config.toml
n_layer = 26
d_model = 192
n_head = 3
n_kv_head = 3
head_dim = 96
d_mlp = 1152
vocab_size = 8192
activation = "gelu"
norm = "layernorm"
norm_place = "pre"
norm_eps = 1e-05
positions = "learned"
qk_norm = false
attn_scale = 0.102
bias = "qkv"
tie_embeddings = true
parallel_block = true
init = "normal"
init_std_qkv = 0.0636
init_std_o = 0.0
init_std_up = 0.0636
init_std_down = 0.0
optimizer = "adamw"
lr = 0.00307
beta1 = 0.9
beta2 = 0.99
weight_decay = 0.12
lr_head = 0.0102
grad_clip = 1.0
warmup_steps = 513
schedule = "wsd"
decay_fraction = 0.658
decay_shape = "linear"
final_lr_fraction = 0.02
batch_tokens = [65536, 131072]
seq_len = 1024
doc_mask = true
z_loss = 0.0001
train_tokens = 619800000
steps = 6734
dataset = "wikipedia_en"
Each number is 128 + 32 x the weight over its row's rms, rounded and kept within 0 to 255. Layers, rows and columns count from 0. The size above them is the row's rms in percent of the matrix's.

# layer 8 MLP down, 192x1152, rms 0.0896, rows 0-137, columns 912-959
size [ 87 124  78  78 138 111  83  88  92 103  99  98 100  90  85  98  87  99  80 123 110  86 112  87  90  85  90  91  97 104  79  92  89 135 103 119  99  87  97 114  99 105  80  68  99 111  91  67 193  78  94  88  83  97  84 123  93  93  95  93  89 103 122 114  95  99  87  88  93  97  79  85  88  97  98  80  80 109  95 116  93 112  82  85  90  97  87 142  99  87 101  98  96  87  89  83  90  97 111  98  87 122  96  92  83  95 143  89 118 102  95 159  92  91 112  91  93  93 104  93  97  86  93 120  91 105  78  83 120  99  91 104 100  94 130  94 109  73]
[[117 122 119 129 142 125 114 118 172 170 150 184 124 199 106 173 141 112 117 153  91 122 111 123 120 165 128 136 107 130 100 220  80 132 130 123 104 116  92 169 120  89 125 141 135  93 117  63]
 [148 160 154 150 134 161 144 147  60 144 160 148 201 131 154  97  80 133 125 129 153 105 147 160 139 187 105 141 108 110 139 102 144 128 160 100 158 129 187 176 126 149 163 162 138 189 138 106]
 [113  75 110 124 100 119 140 143 117  75  89  93 136 107 134 149 117 102 151 129 115 113 126 125 131 157 157 125  61 134 143 184 114 143 119 151 131 137 111  56 101 137 102 140 164 120 144 120]
 [107  63 124 149 129 128 131 122 138  75 164 108 105 148 106 161 108 100 116 137  69 105 117  85  98 181 104 156  72  93 129  62 137 148 104 134 106  98  66 181  76  83 111 127  60  28 120 103]
 [ 81  87 110 112  78  93 103  88  87 128 144 118 109 117  88 101 103 114  74  95 122  93 111  70  68 132 146  97  86 132 153 128  70 112 104  98  91 100 103 131  95  89  88 107 144 111 139  84]
 [ 82 109 117  90  90 131 129 139  27 102  81  89  99 121 114 129 145 115 121 118 178 100 107  89  96  69 102 109 121  96 123  38 114 108 105  97 108 129 131 172 148  89  98 119 136 145 137  72]
 [153 153 108 108 101 136 129 119  97 128 107 141  74 130 141  84  92 148 128 107 126 130 133 137 134  86  99 107 108 147 137 167 151 132 181 144 150 149  76 117 121 160 132 141 142  64 143 101]
 [138 121 150 180 163 119 133 143 193 166 194 126 161 154 122 203 130 139 125 161 121 131 152 164 125 185 127 152 144 158 121 253 110 170 162 163 152 168 146 163 131 162 160 120 134 161 117 133]
 [ 93  83 125  83 130 134 135 105 174 162 145 108 150 145 124  95 170 113 117 134 145 138  92  93 116  71  99 114 146 101 157  68 107 140  92 125  96 100 143 189 131 101 108 130 123  44 105 115]
 [105 121 115 132 125 100 100  94  65   0  89 126  79 125  94  47 112  86  99 117 145 104 101 107 122 127 140 102 118 115 145 167 101 131  86 141 100 123 126 167 108 119 100 126  93  65 141 114]
 [120  82 148 122 150 156 161 121  81  58 200  68 201 132 106 158 173 169 107 129 142 133 130  93 114  92 161 124  90  93 147   0 107 111  98 115 109 115 167  51  43  95 108 126  94  97 140 116]
 [140 162 153 111 218 153 152 145 164 121 141 136 111  77 155 110  98 142 142 141 163 157 140 149 107 128 105  67 119 112 117 104 133 142 144  81 140 136  89  86 118 122 143 171  86 193 143 177]
 [129 150 128 136 149 141 169 116 199 135 139 190 102 151 137 175 127 103 107  97  91 107  97 133 123 151 205 118 158 180 171 205 126 109 137 126 119 144  81 237 187 144 125 123 132 138 110  94]
 [129 124 147 153 164 124  77 136 125  48 117 211 170 127 117 133 123 169 106 140 147 114 108 133 130 228 100 126 188  89 130 195 127 138 147 148 130 121 111 123 138 139 131 126 125  99 146 168]
 [148 137 132 187  79 136 106 128 153 159  52  67 128 108 168 126  82 108 124 111  98 135 130 147 134  28  50 120 142 130 113  63 158 155 134 131 143 162 130  60 116 136 140 113 117 109 114 133]
 [139 183 117 117 164 146 166 130 166  72 150 123 146 124 121 105 191 172 113 152 124 139 117 113 121 228 123 148 179 126 137 154 109 114 118 141 127  97 222 111 135 126 115 131 160 188 136 132]
 [130 118 132 121 160 152 119 124  65  53  81 172 120 140  95  49  79 107 129 124 126 126 101 112 139  96 127 118 193 133 158 134 102 168 107 148 109 116  96 161 144  96 118 137 133 162 139 202]
 [174 161 134 151 116 158 106 120 112 190 142 162 120 160 158 136 169 152 137 110  97 114 147 191 136  79 112 139 100 127 107  75 123 134 189 160 157 172 103 213 143 199 188 147 108 167 119 145]
 [135 144 151 150 138 111  93 132  87 121 167  73 186 148 133 187 116 119 111 117 148 115 132 138 129 102 127 171 129 135 134  80 155 148 113  82 146 113 162  74 163 118 125 136 124 141 159 140]
 [107 106 126 110 146 123 123  68  56  18  79 124 121 111  94 106  70  81  94 136  96 100  88 119 110 210 111 120 109 105 120  87 122  50  84 107 102  99 102 164 109 128 114 105 143 110 108  88]
 [158 149 143 121 142 147 147 141 186 244 188 172 131 123 161 152 110 122 167 122 122 130 159 157 142 170  69 144  94 146  93 156 169 159 163 122 148 145 114 179 136 146 159 135 110 130 130 130]
 [128 166 116 194 180 141 155 116 244 160 177 134 142 197 104  99 171 173 115 128 145 128 117 132 147 112 147 150 218 115 158  85 123 118 120  96 141 142 167 107 154 118 138 148  41  65 139 145]
 [110 113 122 111  93  99 127 125   0 134  35  96 109 155  99  71 129 125 128 135 133  96 142 123 129  37 142  81 112 134 120 117  93  95 105 109 105 135 135 132  86 108 128 104 117  89  90 109]
 [103  77  87 123 143  93 112 148 203 132 118  93 133 139  99 192 126 166 139 105 172 123 132 116 107 115 151 101  97  81 130 155 110 154 106 150  80  98  61 135 125  81  95 103 162   0 141 130]
 [145 146 138 119 135  92 149 140  92 158 134 134 136 110 176 154 136 145 127 128 125 131 136 150 140 171 130 109 176 176 140 212 154 170 162 142 158 140 128 151  93 152 147 136 117 130 121 168]
 [132 133 136 132 146  85 160 113  97 148  86 165 136 161 118 164 150 143  95 145 166 147 131 133 153  39 203 165 134 157 139 111 141  83 127 131 127  92 122 133 100 151 137 139 140  51 172 127]
 [114 108 107 143 161  99  69  76 176 193 101 197 128 156 101  99  97  90 109 139 212 109 130 131 112 226  79 106 128  71 119 248 111 114 123 143 164 103 184 124 151 156 152 128  44 215 137  63]
 [133 126 131 131 159 126 149 154 186  91 105 124 101 156 159 255 188 171 135 115 147 147 150 149 160  31 159 125 148 167 116  76 163  94 158 147 154 148 109 121 124 159 130 101  93 160 105 199]
 [153 104 107 171 121  78  75 115  91  81 106 150 117 168 110 124 132 129 100  97  85 124 134 141 154 135 136 147 126 110 143  93 133  96 116 129 130 110 172 183 127 151 126  82 112 142 122 135]
 [103 117 117 117  96 123  86  97 133 124  74 137 103  93 109  92  90 101 103 106 118 116  79  93 128 192 126 130  67 129 113 139 111  92 115 129 111 126  36 138 100 130  91 141  91 153 108  85]
 [128 153 103 144 159 104 142 152 116 108 216 194  90 103 120  84  75  89 104 141 127 152 135 135 148  80 173 175 104 116 112 144 152 171 137 170 122 145 143 189 133 128 136 123  60 123 133 211]
 [ 95  86 157 133 128 193 136 132 255  75 166  53 186  57 138 146 105 126 172 121  88 118 119 105 149 176 118 123 196  88 148  99 134 157 104 116 121 149 164 166 154 115 102 147 156 187 112 144]
 [123 143 128 124 152 125 192 151  77  19 146 214 123 125 141 175 192 141 146 145 116 139 120 132 111  38  77 122 124 155 122 101 138 161 121 132 143 131 133 204 133 120 117 129 116 117 101 129]
 [ 91  77 104 102  72  89 110  89 167 167 151 125  87 113  83 120 128 105  86 114 100  87 106  79  77 167 122 114  98 109 138  67  91 108  94 106  90  96 108 113  82  72  89 112 133  96 139 132]
 [114  88 107 138 105  89 122 118 121 112  96 136  48 185 114  92 131 142  76 131 134 109 102 107 106 109 131 114 120 100 187  51  97 143 112 113 115  73  82 146  86 144  94 105 113  54 134 120]
 [179 189 114 155 123 159 148 149 211 175 207 165 119 129 171 128 118 118 125 132 132 170 164 157 160 107 149 207 111 133 142 162 159 167 175 161 155 149 127 166 131 142 165 129  80  15 163 171]
 [157 161 129 125 160 128 156 142 116 145 171 108 180 130 125 122 162 178 119 164 160 146 141 147 141 199 126 157 180 145 142 211 145 136 155 155 147 153 160  83 177 159 163 148 157 186 104 162]
 [115 136 107 108  55 132 139 107 189  35 129 133  60 106 113 104 124 156 127 134  96  95 133 109 125 126  79  98  78 119  96  98 131  94 108  74 110 129 168 126 102 101 124 119 159  95 100  89]
 [103 102 109 109 162  96  76 113 142  10 106 150 122 107 127  93 108  73 109 137  78 124 143  90 135 113 134 141 106  56 139 182 105 120 101 139 120 101 152 118  72 138 133 103 133  54 119 134]
 [102 108  97 118 156 127 123 111  45 101  71 107 108 108 104  56 102 111 140 128 117 118  91  84 113 105  84 115 112 118 114  46 108 131  73 106  86  95 148 101 142  72  97 121 227  72 133 132]
 [ 94  83 123 103  82  94 164  78 123 168  60 132  84 124 105 119 106 135 106 107 134  87 111  94 115 182 120  69  89  84 112 188 113 123  96  90  97  87 133 152  55 104  91 115 109 192 114 140]
 [ 95  91 120 109 129 120 127 114 151  94  88 131 103 112 103 109 115 130 107 144 141  81 110  93 101 100 128  99  84 127 124   6 100  95 103 102  95  85 123 124 156  99 120 131 174 138 105  76]
 [106 123 121  95  42 125 152 157 144 156  65 120 115  91 105 101  79 162 124 169 176 109 102 117  93  52  87  98 174 134 129 115 125  99 120 148  83 132 156 110  92  57  91 138 103 163 136 160]
 [132  73 156 117 127 161 116 145 123 137 139  80 224 130 126 142 142 136 116 118 121 117 143 126 135 117 154 113 117 106 152  40 162 117 123 159 136 116 186  47  76 140 145 141 108  95 124  82]
 [139 103 121 144 173 163 123 110 213 143 186  77 195  95  98 134  98 141 102 162  96 144 112 132 126 149 153 137  83 124 152 135 168 160 109 135 136 131  95 152 117  76 116 128 181 149 112  53]
 [ 72  85 141 132 134 161  92 111 159 125 120 143 157 117 116 129 209 143 123 170 103 123  80  93  94 120 176 108 116 151 164 164 115 137  96 100  91 115 150 205 102 100  91 116 144 207 139 120]
 [157 160 135 111 213 183 121 145  82 169 125 174 168 119 158 158 146 151 128 101 146 131 148 174 129  77 113  94 154 117 112 112 168 103 141 139 167 133 210  92 153 187 166 160 127 131  91  98]
 [119  90 122 164 160 127 107 146 205 167 162 121 118 114 161 122 150 182 164 142 121 129  99 116 118 100  93 159 136 162 116 127 143 174 130 117 138 124 158  39 114 119 133 123 146 149 131 142]
 [164 177 151 153 154 156 138 163 108 182 149 136 127 132 183 132 162 159 170 163 132 182 184 171 153 128 103 166 124 151 126 103 177 159 161 144 160 164 143 134 144 152 152 148 136 103 128 153]
 [124 113 123 100 106 141 104 105  99 116 183  90 123 126 125 180 117 108 162 175 177 149 152 119 116  42  36  82  92 108 106 107 149 101 105 138 116 137 134 194 113 103 108 105  81  94 111 134]
 [103 133 115 134 128 124 140 115 110 191 152 119 114 149  84 211 164 101 118 114  78 121 104 117 102  55 120  95 166  94 134 148 110 159 113 117 103 136  55 200  92 100 117 131 128 185 179  81]
 [115 125 131 164 172 135 123 148 147 179 145 153 137 142 135 154 147 124 134 141 138 121 124 106 127 147 172 110 149 129 109 159 114 180 135 148  99 131 161 209 127  99 116 135 145 122 157 142]
 [138 122 128 126  86 160 124 102  70 109  91 119 124 102 132  99  98 120 125 116  63  77 118 135 127 151  86 134  92  71  89 109 153 134 118 105 103 127 193 132 143  97 106 135 104 120 135 132]
 [137 126 102 140  72  83 124 137  58 119  57 101  76 118 144 168 212 144 132  96 104 142 127 147 112  68 151 147 111 105 158 104 119 188 129 108 133 121 120  66 133 134 114 149 137 140 171 178]
 [124 142 114 104 177  98 126 110 134  16 151 107 146 149  79  63  88 136 116 110 139 120 131 122 128  33 146 136 123 122  98 112 127  88  93 101 100 129 143 111 137  97 113 107 121  89 110 153]
 [155 136 147 168  97 128 158 151  91 135 170 127 163 138 133 161 144 161 158 102  94 167 175 151 149 100 121 172 127 183 157 169 148 161 158 183 147 163  89 142 128 136 149 126 142 145 136 145]
 [ 95  99 116  99 133  82 114 108 126 125  85  85 117 151  78  63 171 128 123 144 119 104  94  83 100 200  82 111 146 109 133 203  95 119  99 103 100 116 101 114 120 102 104  87 141 130 122 127]
 [135 111 123 152 147 115 176 153  99 180  87 134  79 127 151 218 140 143 168 145  79 130 134 129 146 158  98 116 121 181 159 131 113 208 141 139 114 147  84 230  84  99 122 147 141 225 129 115]
 [109  78 135 123 104 150  96  86 102 176 103  79 113 101 109 185 110 145 125 135 104 119 131 111  89 107 127 117  97 103 108  82 145 137 122 129 103 117  88  45  97 125 111 159 185  64 130 127]
 [110 143 147 112 114 159 165 139  86  94 106  75  94  74 148 126 118 129 142 129 155 151 144 127 122 119  73 133 172 111 141 149 160 100 130 121 118 147 203  53 130 161 120 122 143 130 124 124]
 [107 141 129 141 126 149 120 103  90 104 162 146 158 180  90 100 134 116 110 133 117 106  59  95 101  50 132 123 112 133  93  82 116 128 107 103 101 130 229 172 137  81 104 110 107 166 116 135]
 [130 142 105 111 147 127  59 116 193 111 104 175  64 131 143 161  80 112  71  99 107 122 162 141 140 103 126  78 164 118 108 168 108  88 158 103 165 121 156  92 115 138 161 138  83 136 103 127]
 [165 177 145 149 150 129 145 153 169 163 141 150 126 127 174 108 137  93 176 121 114 147 175 177 141 153  81 134 162 150 123 136 144 158 170 126 173 133 161 155 147 189 169 124  80 142 119 141]
 [131  87 100 125  69  95 119  87  44  80  59  84  92 104  95 108 115 109 113 115 149 103 120 110 130  93 130 122 125  62 122 118 130  95 103 109  96 121 141  55 121 115 104 101 132  84 136 106]
 [160 164  97 164 124  84 125 147  50 147  60  60  92 101 130 218 166 101 137 124  85 122 159 148 165 213  77 116  89 120 141 169 137 190 145 146 141 138 142  75 128 152 124 113 112  88 126 146]
 [118 170  98 115 133 114 146 127 112  22 153 129 130 141 116  97 107 142 129 129 136 123  83 104  93 145  98 118 149 154 151 149  93 161  82 110  82 108 143 125 128  59  98 139  99 190 154 172]
 [106 104 117 133 131 121 148 114 109 140 150 104 144 127 117  20 122 128 120 153 120 112 135 122 127 105 166 126 171 151 155 163 147 162 131 105 103 133 164 112 226 121  92 114  97 188 156 190]
 [ 99 100 107 100 147 115 157 122 231  96 158 154  95 112 129 147  88  59 150 120 139 102 131 127 122 141 153 116  99 150 110 110 141 123  72 150 122 122 151 157 101 103  98 146 221 124 144 169]
 [155 153 124 115 108 130 171 130   4 252 101 177 114 166 160 159 127 105 163 102 161 149 158 171 165 124 152 106 162 131 111  87 143 148 174 114 164 135 183 118 185 174 149 123 121 179 144 130]
 [110 125 117 183 127 136 142 143 102 147 188 111 188 143 100 171 167 151 104 156 186 118 146 105 134 105  71 144 154 126 174 159 111 127 108 175 127 105 247 120 116 122 116 120 134  36 107 136]
 [143  77 127 162 105 155 119 118 131 178 136  40 150  76 109 137  64 102 140 110 137 138 108 143 110 146 178 138  67  60 125 104 137 132 132  94 134 147 159  80 116 132 153 146 182 211 113  85]
 [113 129 118 152 137  97 111 138 205  96 144 168 115 119 151 168  99  98 119 138 138 124 128 119 127 177 152 166  96  63  95 218 104  97 107 131 128 112  80 161 146 139 128 120  57  59 136 133]
 [108  87 134 141 174 146  93 117 138  72 121 189  64 136 111 102  88  76 119 125  99 159 112 102 117 108 100 134 121  85 190 199 129 146  95 146 100  92 109 159 159 100  94 119 159  86 160 155]
 [120 176 131 121 148  91 128 125  79  94 227 118 118  93 139 118 137 138 132 139  79 133 133 126 133 147 147 135 179 147 109 174 122 119 159 125 151 136 213  69 115 129 147 126  95 161  87 122]
 [167 185 150 115 176 132 164 141  64 166 126 204 131 140 153 142 144 124 135 135 132 144 161 162 109 202 107 137 121 179 105 138 110 108 169 145 165 131  83 142  77 186 160 148  54 119 130 158]
 [125 124 128  97 145 122  96 135 173  93 164  92 111 123 113 126  74 156 140 149 147 121 141 136 107 102  89 166 178 146 108  41 133  96 123 120 114 120  89  45 135 131 134 148 118 156  96  88]
 [132 141 144 134 103 164 108 141  49   0  99  81 112  80 133   4 112 100 132  76  99 144 127 111 129 212  63 141 143  89 137 111 161 114 116 149 119 133 159 103 113 126 127 118 119 119 120 111]
 [182 228 125 175 116 136 151 163 240 152 138 121 131 150 146 129 140 186 127 147 131 123 174 186 160 160  40 200 139 179 138 145 153 153 162 169 166 136 125 140 159 175 156 115 108 101 141 164]
 [157  94 119 178 104 159 119 136 244 125 136  56 132 153 121 118 139 115 137 118 101 116 131 152 131 149 175 136 116 132 120 157 139 176 144 143  95 131  76  61 114 142 127  98 145  79 114 131]
 [152 166 130  89 159 115 139 146  86 158 113 129 130 131 162 126 135 137 156 106 154 142 140 134 168  97  74 157 161 175 108  41 170 143 168 151 143 156 153 165 147 151 156 142 127 139 135 146]
 [114 134 104 137 100 109 124 131  49  80 158  92 102 136 139  78  96  58 165 115 101 139  98 128 128 118  87  98  90  89 106 103 130 150 113 113 144  98  68  95  99 125 133 108 139  82 136 131]
 [183 161 149 104 217 151 159 135 184 241 125 139 155 132 161 232 124 115 135 110 115 152 159 161 156 138 187 133  92 104 143 107 151 123 191 152 173 146 153  82 175 170 169 137 149 140 116 133]
 [133 151 117 133  73  88  78 146 113 136  31 113  98 154 124 151 120  88 136  69 122 136 122 126 144  56 118 128 139 107 128 177 162 126 133 167 117 117  72  95 209 129 142 118 159 126 110  74]
 [156 167 152 151 148 104 178 133  82 180  87  86 191 161 122 111 148 134 158 118 127 100 122 169 150 180 137 100  46 135 114  96 137 158 160 117 151 142 135  99 123 151 148 111 125 192  97  84]
 [129 120 135  93 165 158  88 154 147 191 115 165 118 115 121 131 128 135 171 137  95 161 145 135 139 174 158 129  78 149 107 118 111  76 123  95 141 117 176 143 119 123 119 148 206 201  94 112]
 [166 105 117 148 134 105 112  97 117 236 114 193  69 151 133 157 114  51 106 120 166 120 150 159 115 125 115  64 158 121 145  76 104 165 150 120 164 150  50 182 124 141 143 133 117  60 144  84]
 [113 111 128 141 131 138 162 118 123  91 149 105 150 132  89  81 115 149 132 124 142 102  86 116  99   0 117 107  94 115 154  18  87 116 126  81  71 138 213 218 115 115  76 106 136 155 138 147]
 [ 75  98 114 118  81 121 116 136 111 106 131 160  99 116  93 127 166 141  97 120 157 113  91  72  79 203 172  77 155  91 124 164  97 131  73 108  93  95 155 113 108  51  82 129 132 158 129 118]
 [116  95 118 137 106 115 102 102  20  94  68 104  67  91 121 180  99 153  82  73  79 144 133 134 113 102 119 133 151  45 122  98 125 143 112 134 129 130 110 126  94 104 110 119 108  88 138 118]
 [110  89 111  91  81 102 127 103  67 101  63 180  97  99 123 103 188 134  97 101 130 134 111 107 116 123 139 105  72  77 127  72 119 106 121  91 108 141 101 167  95  99 111 113 119 144 107 152]
 [106 105 132 171 152 108 102 122 183 128 164  61 142 147 103  75  37 117 130 112  63 129 105 105 117  89 119 149 115 120 126 190 112 133  88 118 104 136  71  64 145 106  98 135 134 153 121 178]
 [115 110 136 100  86 138 112 113  70  97 134 113 160 116 105  70  84 125  95 127 125  82 118 103 120 101 101 119  97 138 171   0 144  93 101 112 115 119 160 141 173 114 110 126 150 144 129  61]
 [ 84  57 146 129  94  94 127 133 147  86  92 114 105 150 111 157  83 105  93 109 123 122 116  81  93  62 219 134 106  88 153  99  92 123  92 124  85 101  77 166  86  89  96  90 116  92 113  82]
 [118 127 109 134 103  69 121 111 113  79 102 164  80 114 119  73  93  37 116 101  94  90 111 133 119 121 142 104  93  81 128  79 100 126 110 110 127 113  83  85  81 126 129  87 137  69 118  99]
 [115 117 135 143 168 155 149 143 199  70 246 139 128 165 133 126 107 105 160  99  87 153  97 123 106 123 123 198 164 110 104  61 119 125  73 103 103 118 140 160 132 100  97 121 137  93 101 135]
 [138 132 117 116  65 112 188 159 115 149  53  98 104 132 148 126 132 133 153 126 201 140 128 131 118 125 135  99 108 152 104 132 157 104 138 133 116 155 103 163 119 124 121 109 144  98 110 161]
 [106 127 111 148 188 104 101 106 105 184 135  44  74 100 125 164 131  88 110 130  90  78 151 119  97  99  78  53 166 112 131 204  99 114 108 148 121 127 152 156 147  73 143 114 103 230 145  87]
 [157 144 139 163 146 119 158 157 185 160 137 190  89 150 143 175 138 164 113 131 152 140 181 161 144 142 132 135 124 106 133 122 151 156 161 162 150 125  75 199 170 164 156 145 101  42 142 133]
 [163 135 136  79 144 146 128 148 184 209 177 107 147  97 154 210 112 100 142 155 107 155 129 150 129  92 134 160  72 185 110 109 156 106 121 166 146 129 240  76 122 116 162 120 133 110 145 102]
 [125 113 139 110 154 154 149 136 159 105  91 184 157 113 137 150 124 160  98 160 143 143 102 104 107 144 117 139 203 142 147 115 133 104 112 116  76 125 124 221 125 113 130 123  91 107 116 122]
 [ 99 126 143 108 124 161  82 117  83  93 168 146 134 101 136 166 175 182 142 182 117 133 109 131 117 154 147 134 126 185  98 133 134  49 126 110 129 136 173 126 150 126 116 154 220 226 126 125]
 [158 151 140 139  86 138 132 141  58 138 140 179 167  97 135  86 183 112 166 116 147 143 157 160 163 149 147 159 169 149 129 203 156 148 161 157 182 133 141 133 173 155 165 140 158 202 139 153]
 [158 152  87 164 146 105  68 130 208 141  99 127 144 131 120 176 109 124 111 143 106 108 142 135 118 189 100 158  82 124  89  82 146 130 130 155 124 105  72 135 119 124 130 101  94 152 160  78]
 [122 106 124  92 129 144 151 103 121 100  85  93 139 165 131 145  90 128 150 100 146 151 131 125 136 164  95 129  48 162 143 250 136 116 154 122 139 126  96 102  84 165 144 109 114  25 137 116]
 [102 121 125 141  47  95 126 115 119 136 131  91 181  88 118  95 103  68 119 156 106 107 144 123 109 114  97  91 113 131 132 129  96 170 116 131 130 109  72 117  79 149 130 125 108 255 131 114]
 [108 102 132 106 173 146 104 133 106 115 156 215 173 114 122  76  78 139 105 133 127 130 126 104  82 159 147 127 126 128 165 152 110 133  98 109 104 117 217 179 125  81 126 126 187 137 103 126]
 [159 179 141 148 179 174 132 160 128 151 172 127 188 156 172 161 154 157 161 152 123 172 163 165 174 177 130 153 142 191 148 160 148 138 164 116 159 148 129 176 171 180 165 139 108  91 125 159]
 [123  93 108 133 126 131 113 111 151 162  89  35 142 107  96 117 187 113 150 129 171 121 142 123 129 157 170 103 149 121 131 163 123 139 123 141 119 120 130   0 127 146 126 122 107 169 124  91]
 [104 111 112 118  95 141  92 114 131  58 147 112 128 124  89  52 128 117 125 107 130 103 103  98  82 139 142 108 101 112 140 116  87 111  63 137  99 105 155 105 121  80  95  96 144 133 133 146]
 [155 143 148 122 141 112 170 169 148 176 133  83 141 100 164 119 172 126 164 102 205 147 131 176 171 158  83 136 144 112 115 163 125 120 144 150 171 143 175  86 127 145 149 145 115 127 126 129]
 [147 116 143 153 173 145 124 154 157  73 170  69 173 129 140  83 145 144 155 151  81 122 156 133 171 121 143 151 149 168 150 204 188 147 123 138 147 144  77  60 149 124 137 122 242 138 163 185]
 [ 78  89 106 103 123 106 104  93 109  82 136  87  91 109  93 117 127 119 107 131  95 102  75  80  88 147 124 113 102 106 121 112  91 127  69 104  85 102 132  91  89  75  90 121 157 120 118 116]
 [163 139 140 172 164 113 142 115  94  10 131 159 165 178 102  90 134  68 125 120 141 111 131 139 145 120 136 112 134 157 130  72 127 118 137 157 138 129  67 169 125 158 136 107 110  95 108  90]
 [136 109 162 135 176 138 136 125 227 206 174 197 124 132 134  48 109 128 142 143 177 127 124 154 137 122 146 124 116 144  98 170 119 101 160  98 149 146 167 202 156 183 157 135 198 224 128 146]
 [185 175 125 153 145 128 120 145 197 146 108  95 133 145 150 153 142  97 137 121  99 134 181 187 154 140 123 182 159 144 119 178 170 143 183 147 166 128  94 141 147 187 138 118  76  98 115 164]
 [136 109 133  87 155 166  87 112  34  92 110  67 194 161 126 120 150 115 119 134 109 102 116 124 125 140 170 103 164 116 129 138 117  91 112 108 118 120 131  66 176 138 117 103 154 132 135 109]
 [144 154 147 100 116 128 120 137 148  97 135  56 126 154 151 117 102 119 134 133  92 120 112 114 159  69 134 108 169 115 142  15 154 104 110 147 144 107 157  83 164 133 117 114 103   0 164 107]
 [136 136 118  97 148 137 100 128 247 235 174 192 113 140 145 162 105 122 119 147 102 125 106 141 108 174 135 163 157 126 162 150 123  96 177 117 118 137 129 218 133 139 135 160  90  93 125  88]
 [128 125 130 133 148 138 143 114 189 130 121 105 191 153 140 144 155 122 112 114 150  91 166 141 136  97 138 140 179 170 111 208 103 168 150 134 164 114 115 147 137 194 169 126 203 146 119 157]
 [131 146 127 161 193 121 139 115   0 115 131 156  96 124 111  91 160 100 144 164 148 158 144 141 139 121 144 158 147 145 175 196 136 152 147 147 132 149 116 132 131 135 116 152  64 156 134 154]
 [122 168 106 126 148 209 136 151 183  87 187 106 159 133 143 164 146 141 167 134 174 160 117 127 144 132 190 144 162 155 108  49 155 176 119 159 114 150 136  69 108 112 109 127  94  50  97 197]
 [116 140 136 100 148 114 169 126 133 100 139 138 101 172 149 130 177 119 125 120 140 139 138 134 146 119  73 140 136 143 149  29 121  96 122 110 126 140 149  96 145 158 151 105 136 109 123 124]
 [128 146 137 142 143 136 131 170 141 152 170 130 158 130 144 173 115 130 136 167 181 152 160 124 109 150  76 115 136 122 144 243 108 137 141 128 170 133 118 119 184 154 159 175 138 151 147 154]
 [198 179 132 172 118 118 159 157  98 171  90 131 128 166 162 158 175 169 150 120 167 146 170 182 179  86 127 157 123 170 121 164 176 150 163 144 177 158 113  91 163 176 168 135  88 116 124 140]
 [144 154 118 156 158 126 145 119 125 113 122  84  92 140 129 139  96 137 148 105 109 136 160 153 168 102 146 115 114 151 115  46 139 143 127 131 188 104 153  89 138 136 160 168 126 134 119 134]
 [135  96 144 124 125 135 107 118  77 207  88 109 116 151 158 171  94  98 158 139 153 174 119 147 149 150  92 120 113 144 117   0 139  94 168 108 110 172 141  71 159 144 124 154 148 212 123 153]
 [119 105 110 107 128  83  86 100  33  97  67  26  89  91 114  39 161 131 109 128  93 127 129 103 101 207 150 121 130 145  73   0 126  86 101  93 116 156 161  71 126 124 107 104 174 169 123 124]
 [124 149 125 101 126  84 178 139 204 168 103 134 149 116 142 156 154 123 146 136 162 152 114 136 145  26 171 120 134 137 129 144 169 106 159 139 155 134  97  77  86 117 129 108  90 213 103 124]
 [168 134 145 185 151 145 167 173 132 139 129 131 123 119 171 136 187 131 168 138 125 159 162 161 161 109 139 160 184 147 121 101 172 160 161 170 157 148 163 137 124 149 159 141 117 131 127 145]
 [125 180 134 125 139 130 170 141 108 164 141 133  87  89 175 112 153  86 155 133 116 112 172 119 145 127 117 111 103 140 117  67 137 100 150 107 171 127 182 125 145 151 158 136 136 194 119 196]
 [141 152 137 105 112 100  81 133   0 120  78  76 121 115 135  63 136  79 110 115  70 101 151 123 134 158 117  91 116 149 112  32 138 123 143 153 131 131 171  84 125 151 123 107 167 127 122 129]
 [110 131 109  72 100 140  96  63 146 152 102 116  63 148  99 150 174 145 113 133  94  80 117 105 113 178 145 122 129 131 170 175 113 134 113 115  99 138  34 112  83  93  96 140 146  52 147 105]
 [144  76 115 124 152 136 115  86 182  35 100 144  75 107 141  66 127  85 117 139 107 152 107 143 110  81 153 112 148  97 132 200 124 139 113  73 120 137 103 150  74 116 157 133 103 111 137 123]
 [112  98 148 119 126 146  89 141 140 173  82 122 173 145 102 107 123 117 124 124 160  70 118 126 111 160 157  85 188 149 125   0 112  90 143 123 126 137 112 170 120 135 125 178 144 142 133  58]
 [173 159 137 159 121 144 171 143  78 104 161 106 105 141 167 138 142 153 160 131 128 160 158 189 158  47 150 134 146 194 132 191 152 175 171 153 164 153 168 135 153 168 160 137 154 162 152 163]
 [125 111 158 149 145 164 141 137 198 147 186 125 171 122 135  99 141 183 130 119 110 114  75 113 132 103 129  85 152 169 125  51 125 125 154 134 126 170 186 165 134 131 137 140 193 145 156 141]
 [ 81 108 132 117 103 134 147 101  72 100 120 127 134 131 101  71  90 129 108 132 130 130 110  79  79 125 143 116 136 110 134 111  88  61  96 135 110  95 109 169  79  86  99 123 174 176  99  34]
 [109 125 153  79  99 158 184 144  60 132 128 151 160 131 152 131  60  97 139 103 119 145 116  94 110 105  39 110  81 119 135   8 102  92 121 135 133 122 154 130 168 128 139 139 166 200 156  62]]